config.toml
n_layer = 15
d_model = 320
n_head = 5
n_kv_head = 1
head_dim = 64
d_mlp = 832
vocab_size = 17175
activation = "swiglu"
norm = "rmsnorm"
norm_place = "pre"
norm_eps = 1e-05
positions = "rope"
rope_base = 10000.0
rope_fraction = 1.0
qk_norm = false
attn_scale = 0.125
bias = "none"
tie_embeddings = false
parallel_block = false
extras = ["capped logits"]
init = "uniform"
init_std_qkv = 0.0375
init_std_o = 0.00686
init_std_up = 0.0375
init_std_down = 0.00686
optimizer = "muon_variant"
lr = 0.0112
lr_mult_down = 2.0
beta1 = 0.95
lr_head = 0.00728
grad_clip = 2.0
warmup_steps = 200
schedule = "wsd"
decay_fraction = 1.0
decay_shape = "linear"
final_lr_fraction = 0.02
batch_tokens = 65536
seq_len = 512
doc_mask = true
train_tokens = 548500000
steps = 8370
dataset = "wikipedia_en"
Each number is 128 + 32 x the weight over its row's rms, rounded and kept within 0 to 255. Layers, rows and columns count from 0. Numbers have three digits each. The size before them is the row's rms in percent of the matrix's.

# layer 5 MLP gate, 832x320, rms 0.188, rows 821-831, columns 0-159
098:094107172065079144085113143123162232128153140156131143165153169105099055157110135150138138094134110140107143152135109142221125112182163114098173129146141139096110149151130130123112122091155146164144142117054161134116095145102134120122131129100190091151150154138159116124120110067189134156162186104118079145093095165124126113110115152190137136129145179192041159158144190128131117171092149085114162100175084113137166168071139135135070119084123190139102125107155157102113085151139149
106:152074143132148084118095173130091124102100132136162105126152117103136121077180105133122084180155085108139111102128144154119103127145166089111180107147093089121087153109122149125127103118122148092171119138129135060138063134084112130161147150089121122103114118077099081112095113138140112199160155136116116152131175110089068194148095058070113120148088159083138111126154127127052139124123126106075172120114155127158135137136106169103142097118123082068158074169197111111144172064092107
104:095166173149075103105140166155080120100109139161084078111136166153139159068096104178117201175120130100146159133148084132154133098110081149140079140130127130109072099104172177115150134087147084140129106092161147121149095095108164133124137101158135126150140098119135111096150101140095100111140170124116137104107169106081165164128132179116125148091084150120114099160159122188112112162179139076139185104158085109134112093200151092107204176124098136168118139156129155140162152136144061
101:131200129171098146116156117127127079109116107137166127110161054153090068086106136152081142143149103165173187146100121099103133168115147129078110185140108165107146086088071132140052152115065181130184129058129163152134096114109109116110128122143080141112117075158115180085130147119076119110173161126106167102111139094113141079080110105150133158132116147108139223143126103160128104177147178131123123117144120154162107144095065094140120137097106171207165091147107167122101149109111127
106:119062040166134121068163124122123108133162130118155141096090142093128087185156176112131054113173114136088121141100080162106119171131124119141130163120101117158160157107145151180113084125179123154191090130137116120181109165138096155155082123210086108101090138115163190095125118103118185065119100129166144121120100127121172139054138134133141164125122103135118128113148149131104146239217082157109134078118116166149133134124127130148158116138104199141159076127104133094155085129078148
099:088139154182092134157154115120103122132150104044161114098139098125112127161179114190180125131114124081149076141121123123122153125156117069149141119098169162126086135200128109180115066089124096096102088128134154100082160138176119113106136185115154143116126119118092139112179165127158104190091082138105151153072185163047184154108140162083152135144094151109061118123083110183158107160050103086143132126129110213166162128092113138173132138139126073101102093145114116117172072114134161
098:159058125148104132114172101168143141131043110097140158114099162118172105122106088106105092102101065154128110140133133159114122167114141147121127132124106165138127145186146095143103129138178131173151155083125173144163117020094071128105105053131101123141127139119136141116140101154110168156122040125174099118113115116145125157143140147081144115160121106121162094155102101136134173090149100136123161123127135119107162101145089135111080163112214194115146124147122138124106172135135121
095:147072123127141126108134115121132106087111161105121125144139154122195206131127145114118116160128126145190176113103159153100147154093174095110135088105120104169197172097157155172119158162192078156074128154135092112150123115134129106114134156161098133127145120120136175122122098218104122095097088118143181103127154112098126170116125153179081134122159152088133098115083182100132142087121153129116101215100088154161143126166131096064110137105093159196161119061107124156166129095180113
098:118040161154157109137106132080134136146099185121061099123102162208130108124096055136133149093149173151105080129153129167162142156146162166172106135056154148145127130113102141124172143187096120122144106191119118134106128125137176147112129149132114106175092128111117113124085089089109142210147122128113189096138145095146119078121098091141130146145156184094119114122127164113178115176155188131138098124122132112114141151137099173133102092125124089172134119181138124109138164140117105
101:139099121138182120116156153115091130105133145127120073189141129143101149132152149092122119097110113146162141158070169130084069167171087075123093103148109210153022146140169078125087093157121145099123100118096187134112102096135218170103149134130132101157139101193099180137161134074101146151105125127096215128160096127164105109100137133120102106167130139124080126125171155157083113103136137116154129168151114148131137092175081085137157092113192141127106107085089057170163099151068132
101:111140116126139147149132189117094143118141148092157132123124136062130102164072107138146155149192094120126102142089139131107089155074120191142169144131091143112098149124148078170162121144123151117112144136171153094091120141062142118108106159070114089171088148125136113137144154058129120137168188111153195178097109079127079086081101111099174165149127193103098114149182164131109109212131057149156134095230203191091161132129138088133132067056101144124155141180095124087142133142085129
# layer 5 MLP up, 832x320, rms 0.18, rows 821-831, columns 0-159
099:092126088107123105117156172194140141103157110132119145137107095087112173111083092055099157122150155131159063165084159127082144114115093129099076157100092147095151164168133088067157116175117141129142136141128100129109137096144167187131133180085121129133168166174090154148104165137176059136093148152106091169138128114140146197159083094079121176125064085145053120070148172108091120083103160084152157058111051132177039084135100118123134101145113103074096133207100132113166159160092152
102:068098131145124081154166132194156114108135129148186135126118066109089141067138065141123094171146063156148103096091131133092094140140138056138083135116089146145098161124112106118128117088118226130134091125068132109091127126166132186185144167094097082119056091136139090173145131114102104126092073117146110116113112141155063178096129044133139162154140142111092089117108152160118145159101118114073158109146167150128167107142067176121101099149120072148161100130143079119120064133121119
099:166140121155134107097134166167122131138185139119138089168114157133040097117131068091106145161100111118178165101087167145170138073113149141154136085156139157154112142070135150101104158118143132074069092100142184139094130165114103122138082066143164158085172138073145174085105141115089089095116160125077109139208093166155132113171128126151152098106081127080180151160145169161063072126110190180159171172116181139100075172113148129129139147129093141145103107145112083151160157102156117
102:111125128121110101106143144101105121138105168075086119142098196116114190149123174156127080136066110100122088141189084172181119128120157136176162117068146090109127100137102183148168090153172129135100079174046146149131168176105161123121146096102128131109110122119141045156134138142178076091084125128140095128177111195162174133131118109093109094119128134202104050109080109090113140125106174085139131129136159110075111165204161167105144162181069129071109122153130096130087096111098164
102:157118122113105031124107109106140125098097170137146098159159112132128077082158107098156178098065109099140153114187079140130130190135116135142150136086177163101166149103120166120058103160133176081088111073089142128095061159133144111134084135094151098127146153115169123128139066133156119135121076119170160137127189136097129151167134079141109195139090119155163086122094035104119119108103129079123191170110117125113121131145128124152042165109140116057121135057107169125060172142122102
099:109152160152194039095122108126084193083091126110093143105111101157053135116089157143106072180107095190127137128119133183154128141151143157127145140090120091126171113113114141110143086097117110102115110119135118120117161200151170133102121152161094169137100137113143186136125108127117197105101120136032084193117156118107181112166191138098130192130133099061088147160133108112160143085136146112073207139125148103102143117153153180133114145160122091099133136136075107094143132090146110
100:094119068108184111093137125084132151148099089152152114183149082184121177109153106159129105111146102087144112075084151116121157165163112144171131130129163039151195161090089139127104150126126138150156091122088164147105141124052156064220115183174159096118108081115094099138090213127138117092081147143109106140146184135164139128097132141164124097120131146156155137128142108158102085108159142120112113173179098125042130130171135142109115035117102085145138122115169127150136138152099189
099:114175115197145177128115155116055176204160098127130076165102119115131137136107132115118152118167121105123123140164085186166127131146097140164138090076150141164082175129068143167134115112084154116148146130117144124148125142134100170149099139115112092145130155130080116078136126121098138150130068135055112170178090101140119161106082076137132101077146128113132133105179125144148113117110128169156156090156158136097143102094160128142132105166153081073160146081164146135116086172109200
098:112105162206119182108106170115108154160136130079108155126146167120108116088147170112102151170142185152225137155117127161190117115130174167137113139069095100108101138105138119125128099128096035137136137147152155197127099108130142119137151182136118161078189147107104137175112092091115098076139108124101140049202097139107145124109095179131173085145121135159108110145157142160169115178178127180123153108167184093081119137142065165129156120149118062092149110111159071113144160133134188
094:195025137222068165115157112142123140138161067126102120130213130132131107140160155075129095170128091162147137115153112155110176126115129125128117129190162127037085135131134102062142111142103159182121112116160096142126126101123093123127152093119145077121092108149144092117115074154145101137107102148136123078124157153094142091126156128058153094110141094186150110131197093136137133173121106192089199094209128105104110204135099137144130131160135116168125135102149112175125128076159139
107:142144142107108092100073160130046153181144148158112168113181157053204112064120094119112119054140129101075114048050088134174108130121090103100147102107110152123120119086126181124109152104093171134138102134130091100143140113154122136127142133141118097131164025113104161119124097172132164160065082138125120126117132110138069169118150128129153073169162143097157142158125165134085147090143116140116125129141114119162093144128132142170099129135136161158125161128144136123156099136123128
# layer 5 MLP down (transposed), 832x320, rms 0.585, rows 821-831, columns 0-159
098:101139104101158166126114095091116098147109151112159169166093105158141098130126209139079140153108167101096113122161166126142097117085104136125137134113123130116099110164151137123086124089092138074128105102194158096097132118141114140146165135124132115099104102105151139180144155190112127132118112120147124082172101128128089130113090091116186166149163096150199154070084131083177051137163094115162131105076147094107136148146130177143123141121132177097158138162135159134088130147081155
102:104092140111135141088039130102185134153126129099153118095182094136147127160127147135154068065188144107141105161073146154177139107155126190109133109136086174100136160164085116144135134167136109162116138163178094155161115110156099200113125160150145111161125119150097104100133128100170120124151166132168163168099087196134157154131083177130122150156127172168091114179156130142142155118091152148186143106170104076144113122126070129159138112094061115145095141066119022194133212092153079
102:121096127137109088131162130146103131156041142144124115144115111083158128090085105095155156119096117057190152139121100139119146199135118166098148175107104120113101153102115148132127083171162168197115112086137146173188071115144205147121177104123121110138132133119097148178155099142160196087113111091134142092088124115151209162168135116051115178136126157199155163127142067120140121093108106093094137132151161093146156047141186096140167151159167106114135142128097129149127134125114100
100:174131109123123155133084075145099153070106080137130128163145031160082112139132118098123147118087171174116141038109179138167143111125129109094136128167102129159097091150130112124148127093169141108174113094135137099137123129127087064080112116114095140128132150107124181069135109148120124145142141255098078117088141116100107149177100102182143125130106105102138184113119148116125167168126131093061083102072139149135103126089116071067140085122143088154098170133117133125105136122157144
098:129155153150143194146077139112156098142154079105096171061136159117120180124157129147175122113137184139094088127170183152123147092151125076125144093104091100143146112091160147161094157085115128110179099120156112131147188109153075161144095103150125178135071164061084112108105142138123124110130063237121153109125132169134131052154078133118109150164119157120099167093138168110154102197124113178120229144090156118172108151099146161083172103152141080180107152175112086126147124092143104
100:121104095131130110080121115175070111125130105083136125083122114142100102125163182137140129111109146083130046198109096165116115118209133081198091091118140115137137139113074155097199182070119163121080150173082117107088114119143155116134081101091162110228083150118116180125135103181145122144086185063170148154180120094131127085119126151154151114108100139148120136118112122154118142089127077092104148084154191190135123029126119156141133133147127078104134182087111090112147139084190086
102:108181184179133100171109125206107119107102146084130056129116082137146117096131134156092171162098086180145130096116097146128086151131098160162143135098090144146145130087062151128140133138179138082171075142104135086166098123169114122172147153175105146083154130144147149091149127125124163058165104200151153117134117082144129151158106105170173070138121127075166106105110097209113094157105055125060158092095122183158135195109062140163167089127126148160136121172152116099162154165138105
094:166135108138078164135141096106150109100130109165109111141168154095113126116129177143151087147075165118100144118207066144117097169123077152102129116142082093134098114088133077117131132098060169117148079148093151108148086111134109068131107106121110150082099116091107168163133154081137189127169139255158137144121137138137150154142154120202113103068136145122154186102159114190093145109051085081168086188176079169128175163114135121108090147144116187124092191124110176108097119220092157
103:180125113117101101120204120110139137115093105061127157127134141067119131186128150156114105125080122186129153115147139062143171091154174169138110139204093161170078151209149110119099059194197136066136117130173081148112111126149135128076132102091128124122133175107172152127132193153151163084134058130197121153082154177109103119095127187116173076141116147147149105147150136132097099139094123128126195123144125111148087129094164159104127149143084116178119116156149097167129121162122141
098:136109195085079135077145114107167102075140142159094167165119090080137116133152117157178098109145103079157187080179077184081133116119130178149155077145140146132105136096119164133092187179094120107137141162157079176096085158107099075115127172094121114056148130123123107174113197113142150128142138226121077064112131116090188158158085135098155167122113150165083163165158129153104064092142109186143135104173154176097112169123083119101101188121078134110151133136166132150122118121097112
105:155175168129160146128119161138129157172109115175150136121163139110145131144099132123083109080180140160168169103132140122155168128176111139169108108126105159135067116105104110137090134097135134091166148122045091147159117145115127139168066135155110153176123083099156096090096100126176109114064136053111150124155109131119164170120101154100178094130174100184128162110118161129104171096152113185094130056130155131146144069127122077117197158153141106162075144097104160202142171188119128